config = dict(
    n_layer=15,
    init_std_qkv=0.0366,
    beta2=0.95,
)
Each number is 50 + 12 x the weight over its row's rms, rounded and kept within 0 to 99. Layers, rows and columns count from 0. The size before them is the row's rms in percent of the matrix's.

# layer 12 attention output, 128x128, rms 0.168, rows 0-127, columns 96-127
107:59 47 26 68 51 70 81 55 61 57 43 59 46 47 65 39 46 64 64 50 47 41 76 35 31 61 48 65 71 34 62 53
094:61 50 41 42 77 84 63 75 53 57 25 45 41 33 56 55 41 37 34 57 47 45 47 57 31 47 39 44 43 63 45 49
095:20 46 41 47 63 62 35 80 67 38 58 39 45 27 49 37 37 50 61 56 54 56 35 39 77 44 48 32 52 45 49 78
104:49 61 49 57 51 43 65 58 45 84 40 53 41 33 37 28 63 61 57 63 34 48 62 44 54 41 52 60 73 55 55 44
185:41 31 43 63 56 31 65 58 67 60 63 40 40 40 51 50 63 53 67 66 80 28 51 96 54 73 59 36 40 61 64 56
095:48 51 53 46 50 54 67 53 61 70 71 39 50 48 40 67 44 39 45 64 53 62 28 56 38 59 52 39 28 49 51 43
094:66 66 56 53 43 43 35 68 43 50 64 46 65 60 52 77 41 34 54 43 32 57 49 47 53 55 64 73 69 48 35 53
089:73 48 54 60 39 53 39 50 61 60 58 68 54 20 50 39 45 66 58 67 70 38 49 34 47 57 48 52 70 24 47 49
101:43 48 61 61 60 52 31 74 32 50 38 44 61 48 71 55 48 38 45 50 50 57 55 51 63 59 45 47 50 46 68 45
101:53 47 50 49 44 33 35 57 40 66 70 30 77 55 54 49 51 72 35 43 68 48 63 45 70 77 39 50 51 73 53 49
100:40 29 25 36 86 54 50 52 36 50 32 43 35 34 60 53 44 59 72 50 50 38 23 58 57 52 47 34 70 57 42 58
110:29 32 48 62 49 44 62 58 64 44 57 62 55 30 49 47 42 54 60 36 44 38 43 38 49 68 34 54 46 43 53 51
094:60 33 44 73 42 61 58 45 59 28 53 49 43 48 49 54 56 55 51 61 57 44 47 39 39 47 55 42 55 48 20 33
100:83 30 53 51 59 58 63 41 42 48 65 42 41 48 53 57 51 33 52 57 30 55 95 31 43 36 66 48 61 55 43 49
129:66 62 40 76 67 50 60 57 52 33 54 60 42 22 82 40 42 47 65 39 47 37 62 61 56 30 66 34 70 40 43 39
099:54 90 53 73 30 64 73 66 56 54 57 40 26 63 70 35 56 55 41 60 48 47 66 48 57 46 37 62 51 44 32 32
089:49 43 46 42 51 34 52 44 60 66 68 48 70 35 48 44 49 49 76 51 31 83 46 40 48 69 72 44 41 60 50 63
100:41 65 55 46 67 63 52 78 44 46 32 38 28 40 38 37 49 64 54 57 44 54 48 45 50 76 44 53 65 59 53 54
093:50 40 51 45 51 59 43 54 38 56 27 67 61 56 31 57 67 47 53 52 37 42 47 59 41 25 60 54 29 34 48 63
089:48 72 46 40 55 45 50 66 48 42 49 25 35 12 53 33 48 46 53 52 39 51 64 47 61 66 42 37 49 59 48 62
092:38 46 57 34 71 44 55 49 42 58 45 17 35 55 47 39 52 56 55 54 60 49 38 47 61 65 73 45 39 59 38 47
102:55 57 21 54 50 23 64 41 37 61 24 56 53 53 61 46 54 51 53 46 61 44 40 51 39 54 30 35 60 47 63 38
089:55 47 54 37 62 41 43 36 63 57 58 37 44 53 55 60 55 56 57 43 77 43 46 52 43 64 59 59 61 42 39 46
104:41 31 40 57 67 58 49 46 32 58 59 70 44 28 49 52 52 57 58 54 53 47 75 39 49 68 62 53 58 58 51 44
107:51 52 52 62 46 43 62 43 53 27 60 63 49 59 63 41 47 63 46 48 64 62 50 42 55 50 34 48 58 70 47 51
109:45 33 53 33 59 52 55 33 30 50 69 46 46 64 41 68 47 28 56 33 61 42 48 62 49 46 53 44 47 48 36 39
095:32 47 69 41 41 62 40 28 49 52 43 42 71 45 72 57 28 71 36 58 49 61 58 39 55 37 44 45 37 44 59 32
089:62 46 44 55 41 53 49 65 69 59 66 13 70 56 40 54 52 36 58 36 60 79 51 49 13 57 45 54 49 33 69 35
105:53 64 43 38 35 36 61 56 53 64 62 49 67 50 65 54 54 60 56 72 60 42 40 57 29 51 36 49 58 58 51 50
099:48 37 49 29 39 37 50 39 60 59 68 43 32 42 35 38 60 52 60 56 57 53 50 49 65 38 57 40 50 60 57 47
111:35 65 74 27 46 70 44 44 45 53 51 64 65 66 55 47 44 51 45 56 36 33 62 47 72 49 64 54 47 48 38 59
101:57 54 45 40 56 40 55 52 69 38 36 41 42 34 41 62 52 48 54 58 25 65 47 47 66 66 62 47 29 59 44 45
101:58 38 50 77 55 57 67 47 65 40 31 47 34 29 50 49 51 50 56 48 45 50 76 64 33 78 35 34 78 53 49 51
100:17 40 51 32 35 44 54 54 58 59 60 62 73 60 36 55 44 44 42 57 32 69 60 52 62 29 49 52 23 43 54 59
107:33 43 45 44 68 38 50 46 37 51 38 40 58 61 35 72 54 58 60 54 53 52 38 56 53 63 53 28 44 51 52 67
097:52 38 36 54 61 65 62 54 47 63 41 71 28 28 32 63 37 48 49 33 53 45 58 55 51 52 37 50 45 62 50 44
090:67 58 58 23 71 56 47 76 47 57 52 37 59 27 40 63 53 61 52 38 47 41 51 49 51 41 38 48 55 54 54 55
087:52 52 52 32 45 48 49 48 45 23 75 49 66 46 47 54 76 54 20 57 47 58 39 34 41 45 56 34 35 43 33 55
100:52 49 40 53 60 69 35 44 41 32 65 42 55 74 27 44 54 56 51 52 48 48 31 39 47 34 57 47 38 47 60 33
103:57 30 44 40 37 47 27 64 42 51 53 40 49 39 37 52 50 41 49 41 38 39 55 62 29 75 31 53 48 56 38 49
109:38 58 29 53 54 61 57 54 64 49 33 55 62 58 29 63 65 60 55 66 43 49 63 24 62 48 35 25 46 62 49 58
086:61 32 61 44 38 48 40 45 64 53 34 44 26 38 79 32 63 58 59 63 56 54 37 47 63 68 54 49 02 65 42 56
090:49 50 50 44 57 59 52 44 47 72 54 69 50 49 45 67 55 40 52 48 44 53 55 36 65 32 65 70 48 53 52 72
096:56 39 54 47 40 41 38 45 73 57 51 68 34 69 45 63 47 45 32 62 43 61 37 64 50 56 72 49 65 38 51 38
100:42 68 66 43 55 48 50 40 30 66 47 41 49 56 40 60 50 77 58 62 50 34 44 42 53 33 41 48 60 36 70 48
106:59 54 55 32 56 33 58 64 60 56 57 41 64 43 66 63 79 39 44 62 73 44 49 59 31 45 56 45 30 67 47 43
100:35 42 34 64 44 49 58 57 67 33 34 41 48 56 69 55 58 58 66 58 45 52 59 21 64 52 51 31 72 55 66 52
108:51 37 66 27 56 37 35 34 68 51 57 45 58 73 58 65 39 68 59 58 63 39 48 55 29 54 46 29 51 56 60 72
097:65 39 43 41 37 58 44 31 50 35 56 73 74 54 38 45 48 53 68 52 55 71 64 44 47 54 40 71 42 56 46 72
100:33 42 63 25 77 55 57 40 51 53 62 28 45 52 51 56 41 48 58 57 78 53 76 56 54 46 47 70 49 42 62 47
086:44 18 75 49 37 44 42 52 52 51 49 70 47 57 50 63 50 42 54 46 58 50 47 54 45 35 43 46 45 38 45 50
100:38 40 63 54 41 28 25 48 47 61 39 39 52 59 55 61 71 57 63 53 64 71 48 36 65 71 60 66 45 68 40 45
111:31 36 41 48 72 71 34 31 33 36 64 50 64 44 58 45 53 45 70 50 44 48 62 52 64 66 50 41 60 44 51 58
109:52 40 30 33 56 44 66 44 62 69 44 59 46 78 36 55 71 42 40 50 37 21 45 64 48 43 49 45 52 73 40 45
112:63 47 63 52 42 51 45 56 66 43 50 45 62 53 32 72 54 44 60 46 52 45 43 51 29 55 39 42 36 63 37 42
093:49 25 45 56 48 78 54 39 67 69 44 43 26 81 62 43 62 42 39 56 48 19 57 50 39 42 45 40 54 48 67 61
095:55 53 49 57 33 49 42 64 42 53 52 48 62 47 55 57 58 39 54 56 69 38 34 38 39 56 67 57 35 38 61 53
101:58 41 48 49 38 64 42 36 49 38 55 42 48 50 68 38 65 61 59 42 74 48 55 61 48 57 21 55 28 64 35 31
099:53 76 46 54 84 69 64 58 36 35 32 62 44 60 49 49 58 26 57 49 61 59 31 33 57 58 61 42 58 53 34 44
120:47 39 54 64 56 43 39 43 37 43 46 48 44 41 49 49 30 37 57 66 62 24 29 51 48 41 28 45 59 54 49 43
093:39 32 41 36 43 43 51 39 58 45 50 47 43 47 64 46 42 35 42 60 39 73 46 41 41 51 66 43 55 52 64 46
092:56 72 41 50 66 43 40 26 46 46 54 76 38 70 60 53 57 45 71 79 48 50 61 52 49 48 71 29 77 45 45 50
113:59 57 50 45 58 58 72 51 42 49 30 69 42 50 52 50 47 44 58 62 52 21 86 23 77 50 58 45 59 50 64 53
095:41 57 62 55 41 43 57 39 40 59 67 47 56 46 39 43 45 37 52 48 42 53 45 63 29 55 47 42 58 63 57 45
096:48 49 69 21 49 60 39 49 56 47 58 48 81 52 31 58 30 32 43 28 65 37 63 49 56 42 37 58 69 49 37 46
111:43 62 41 70 32 56 36 66 51 37 46 52 34 36 55 35 40 64 54 52 47 50 54 46 51 44 79 46 64 51 52 51
104:61 61 42 63 43 44 51 31 56 49 50 34 54 40 69 37 39 66 48 62 35 34 42 50 58 51 44 55 62 37 60 46
086:55 42 62 32 68 62 34 70 56 58 40 57 59 78 59 42 63 23 64 35 32 51 48 33 53 58 47 53 31 47 47 53
101:49 60 34 41 54 44 36 54 44 56 38 43 42 42 35 38 44 50 57 59 50 79 31 39 54 68 74 51 36 63 80 36
091:64 50 29 58 58 44 45 63 32 62 69 40 69 62 52 68 50 53 48 48 29 50 41 64 38 35 67 44 40 48 58 41
097:39 33 54 48 61 21 60 26 45 70 56 51 62 49 66 75 64 38 58 55 65 66 50 79 52 54 55 63 47 80 38 52
090:71 89 59 59 66 64 42 67 55 38 81 45 37 57 55 56 54 73 53 50 72 65 51 41 50 62 38 53 59 32 67 56
099:48 61 42 48 29 67 40 57 32 74 54 49 62 23 52 53 51 29 68 62 44 43 29 76 56 61 37 42 45 63 37 28
083:57 51 46 53 51 63 49 37 22 59 68 52 57 27 48 65 47 64 46 65 46 48 64 38 47 68 64 47 49 66 54 56
096:52 68 41 62 38 68 46 47 45 34 42 64 32 42 32 42 46 61 41 40 29 33 41 60 52 18 47 57 55 28 57 47
103:42 71 40 36 29 27 45 52 55 37 53 33 62 42 60 54 66 44 66 57 47 47 51 24 45 67 61 54 44 50 54 53
110:66 54 57 64 44 59 48 51 43 58 56 83 61 56 51 50 57 47 59 42 41 55 63 48 87 50 54 53 39 31 55 61
095:71 24 44 93 44 29 48 54 54 64 51 43 54 58 30 56 54 51 68 48 53 48 64 72 67 24 71 52 68 55 55 47
100:51 39 59 51 79 66 42 72 28 36 28 53 66 67 56 65 42 71 34 47 67 65 49 48 68 59 50 65 40 39 64 61
106:55 31 50 40 56 49 76 58 48 43 41 65 58 72 61 46 47 32 52 59 49 34 57 51 46 52 62 42 48 32 57 48
104:48 52 52 55 65 55 59 57 59 45 66 49 43 49 57 15 50 69 37 57 57 51 47 33 45 39 34 40 46 46 45 45
106:56 53 57 73 68 65 48 75 52 49 57 29 55 49 43 61 57 49 49 35 44 59 78 47 55 40 27 53 44 62 29 50
095:71 58 40 42 25 71 66 39 64 44 36 57 39 61 52 27 45 27 45 49 30 20 28 53 49 42 35 61 54 59 75 37
094:46 48 47 61 58 49 53 75 61 48 69 50 37 53 41 41 56 49 48 50 41 44 55 42 46 62 70 46 48 58 52 61
102:68 97 55 49 68 65 45 25 51 51 44 52 56 53 63 38 59 45 39 34 23 48 52 45 50 66 69 52 35 60 41 32
095:51 43 70 22 78 48 25 46 63 43 53 42 66 48 62 53 44 51 67 38 69 62 43 50 54 58 59 45 43 46 40 58
090:48 30 42 54 51 57 45 31 51 64 99 64 43 59 52 58 47 66 68 50 33 52 42 52 47 36 29 68 50 54 52 66
093:28 50 56 63 56 58 63 46 57 41 61 70 42 74 59 52 40 55 55 37 42 48 69 55 62 68 65 68 34 35 43 79
105:41 69 20 52 52 50 51 42 45 59 43 28 18 20 65 54 54 42 51 45 42 30 42 27 66 27 36 41 38 49 55 55
101:40 55 47 65 37 53 47 41 58 23 33 43 29 58 57 60 55 54 37 46 73 49 35 57 40 59 42 32 69 51 51 39
103:50 39 42 30 35 37 46 59 32 67 46 75 76 55 47 51 46 62 52 55 41 61 43 44 37 45 52 28 62 40 60 50
092:50 49 57 40 50 63 44 16 69 55 41 49 65 46 33 65 71 42 62 59 44 26 27 51 46 58 37 50 85 43 61 62
083:51 40 26 41 61 57 71 50 75 30 67 57 44 52 47 57 54 45 54 50 46 64 59 30 51 64 67 36 43 60 53 42
104:30 33 49 22 54 45 30 50 44 48 57 31 65 52 58 52 46 22 46 46 52 53 34 41 48 48 45 50 28 45 61 48
099:11 39 66 56 50 47 55 60 95 54 68 60 65 47 38 54 46 54 60 62 47 76 59 55 56 43 61 52 49 26 28 47
091:37 45 40 79 41 66 48 43 51 31 33 64 64 61 53 55 48 33 45 55 41 43 30 70 51 51 58 70 30 57 38 57
089:58 40 28 54 64 61 55 62 45 50 46 32 57 49 55 53 35 50 41 36 48 48 51 53 59 44 36 51 57 20 61 56
103:46 74 45 40 49 65 63 37 56 51 48 33 38 27 35 50 48 45 57 76 51 51 42 22 36 56 55 36 61 56 51 40
106:45 48 49 65 51 43 36 47 60 53 37 55 43 52 61 52 51 30 51 60 58 54 84 47 30 34 46 54 59 56 31 61
115:35 49 42 43 50 46 39 60 68 54 40 39 46 42 30 50 18 49 66 65 38 65 46 47 58 34 86 47 54 36 39 57
107:30 64 63 51 46 29 43 56 62 26 63 75 51 50 51 48 58 51 54 61 15 62 34 50 52 43 42 55 54 51 65 56
104:64 43 65 20 53 62 34 48 50 47 60 70 43 53 53 32 55 33 35 43 28 61 51 47 64 39 59 33 53 73 48 53
102:45 60 38 51 57 50 46 54 53 60 30 44 37 19 48 30 51 59 49 56 39 41 57 87 49 46 42 44 47 52 57 58
096:31 26 28 66 19 51 77 41 50 53 66 56 47 47 39 50 60 44 49 71 49 38 67 52 54 55 43 40 54 34 60 46
093:37 37 74 63 42 47 53 49 58 40 47 65 47 55 47 65 74 44 46 50 58 66 54 62 55 45 56 66 49 49 57 55
106:52 36 42 30 66 49 59 61 35 64 49 75 38 29 60 67 62 44 32 44 69 30 57 39 59 41 39 51 50 59 27 49
095:71 52 58 39 50 40 37 69 60 37 46 50 34 70 47 46 41 72 50 44 40 46 41 59 68 75 47 55 72 30 37 54
090:61 56 46 76 47 45 44 67 43 40 39 36 70 53 57 32 47 42 47 48 40 52 39 53 46 40 42 49 47 39 69 61
108:48 47 40 52 45 44 49 47 51 48 46 81 61 47 53 28 33 52 57 58 49 53 50 56 47 43 44 24 25 71 46 61
093:49 28 35 65 40 46 52 58 46 61 67 62 45 48 47 49 44 56 45 57 44 45 39 35 61 50 63 62 54 52 53 53
087:31 56 60 16 60 34 51 53 47 42 46 44 69 45 49 57 57 46 39 52 56 54 58 45 59 36 19 36 58 49 63 32
100:45 33 45 37 28 47 47 42 65 47 62 66 48 54 49 30 53 52 50 60 38 39 60 42 67 47 51 59 46 52 65 43
085:47 39 58 61 72 81 50 36 62 67 76 46 59 68 46 41 31 79 56 55 52 58 67 49 42 54 48 36 33 30 53 60
120:32 45 61 36 30 49 41 43 41 64 54 52 54 69 36 67 51 35 61 40 55 52 38 59 36 37 57 48 44 55 54 62
096:46 48 45 47 50 47 57 64 46 63 80 68 56 46 50 48 57 50 51 51 34 49 49 63 39 49 59 60 49 53 47 46
092:55 40 71 27 15 58 39 64 72 47 66 74 42 64 58 51 56 70 45 70 51 51 41 50 53 42 54 49 41 36 48 59
114:71 45 53 44 62 20 37 71 37 42 58 41 59 37 71 69 54 47 44 33 48 64 44 30 41 54 55 47 51 61 35 55
085:62 55 38 59 63 53 54 51 28 45 26 71 60 41 43 59 52 39 50 50 40 28 40 44 39 38 39 76 43 61 35 50
096:31 58 44 42 69 58 63 52 38 67 59 42 35 44 50 44 53 54 39 47 40 39 60 38 67 32 51 39 49 36 69 49
091:57 43 44 14 78 35 43 58 46 43 41 34 39 65 39 82 62 32 50 44 54 51 35 41 57 53 48 32 50 57 52 58
108:58 49 45 66 59 70 46 57 59 40 46 55 42 57 48 51 44 56 44 44 25 64 72 44 51 59 54 58 62 37 44 48
086:39 58 42 67 60 54 53 44 67 55 58 42 49 49 53 43 43 34 50 68 35 42 44 57 42 42 55 54 73 53 43 52
094:38 41 38 45 47 51 68 44 55 52 57 42 67 32 89 25 51 44 55 39 67 75 65 62 65 50 47 65 64 47 58 50
086:48 51 52 52 54 64 70 44 42 45 34 62 50 46 77 26 27 55 67 45 43 57 43 41 50 54 53 46 53 11 40 59
101:39 37 57 29 43 27 47 81 58 46 64 57 55 57 82 44 47 45 61 42 60 73 47 48 53 33 43 32 54 40 35 42
091:47 25 47 49 52 57 63 27 51 44 43 67 45 44 58 46 45 50 36 53 50 35 59 41 61 76 72 55 43 43 58 55
097:52 50 49 44 60 46 59 58 48 65 43 19 43 54 46 43 52 77 55 53 49 38 56 48 51 45 50 32 17 56 52 46
088:38 75 54 48 41 59 66 65 51 33 32 47 51 71 38 49 53 40 48 57 46 61 63 58 37 65 39 66 47 40 58 71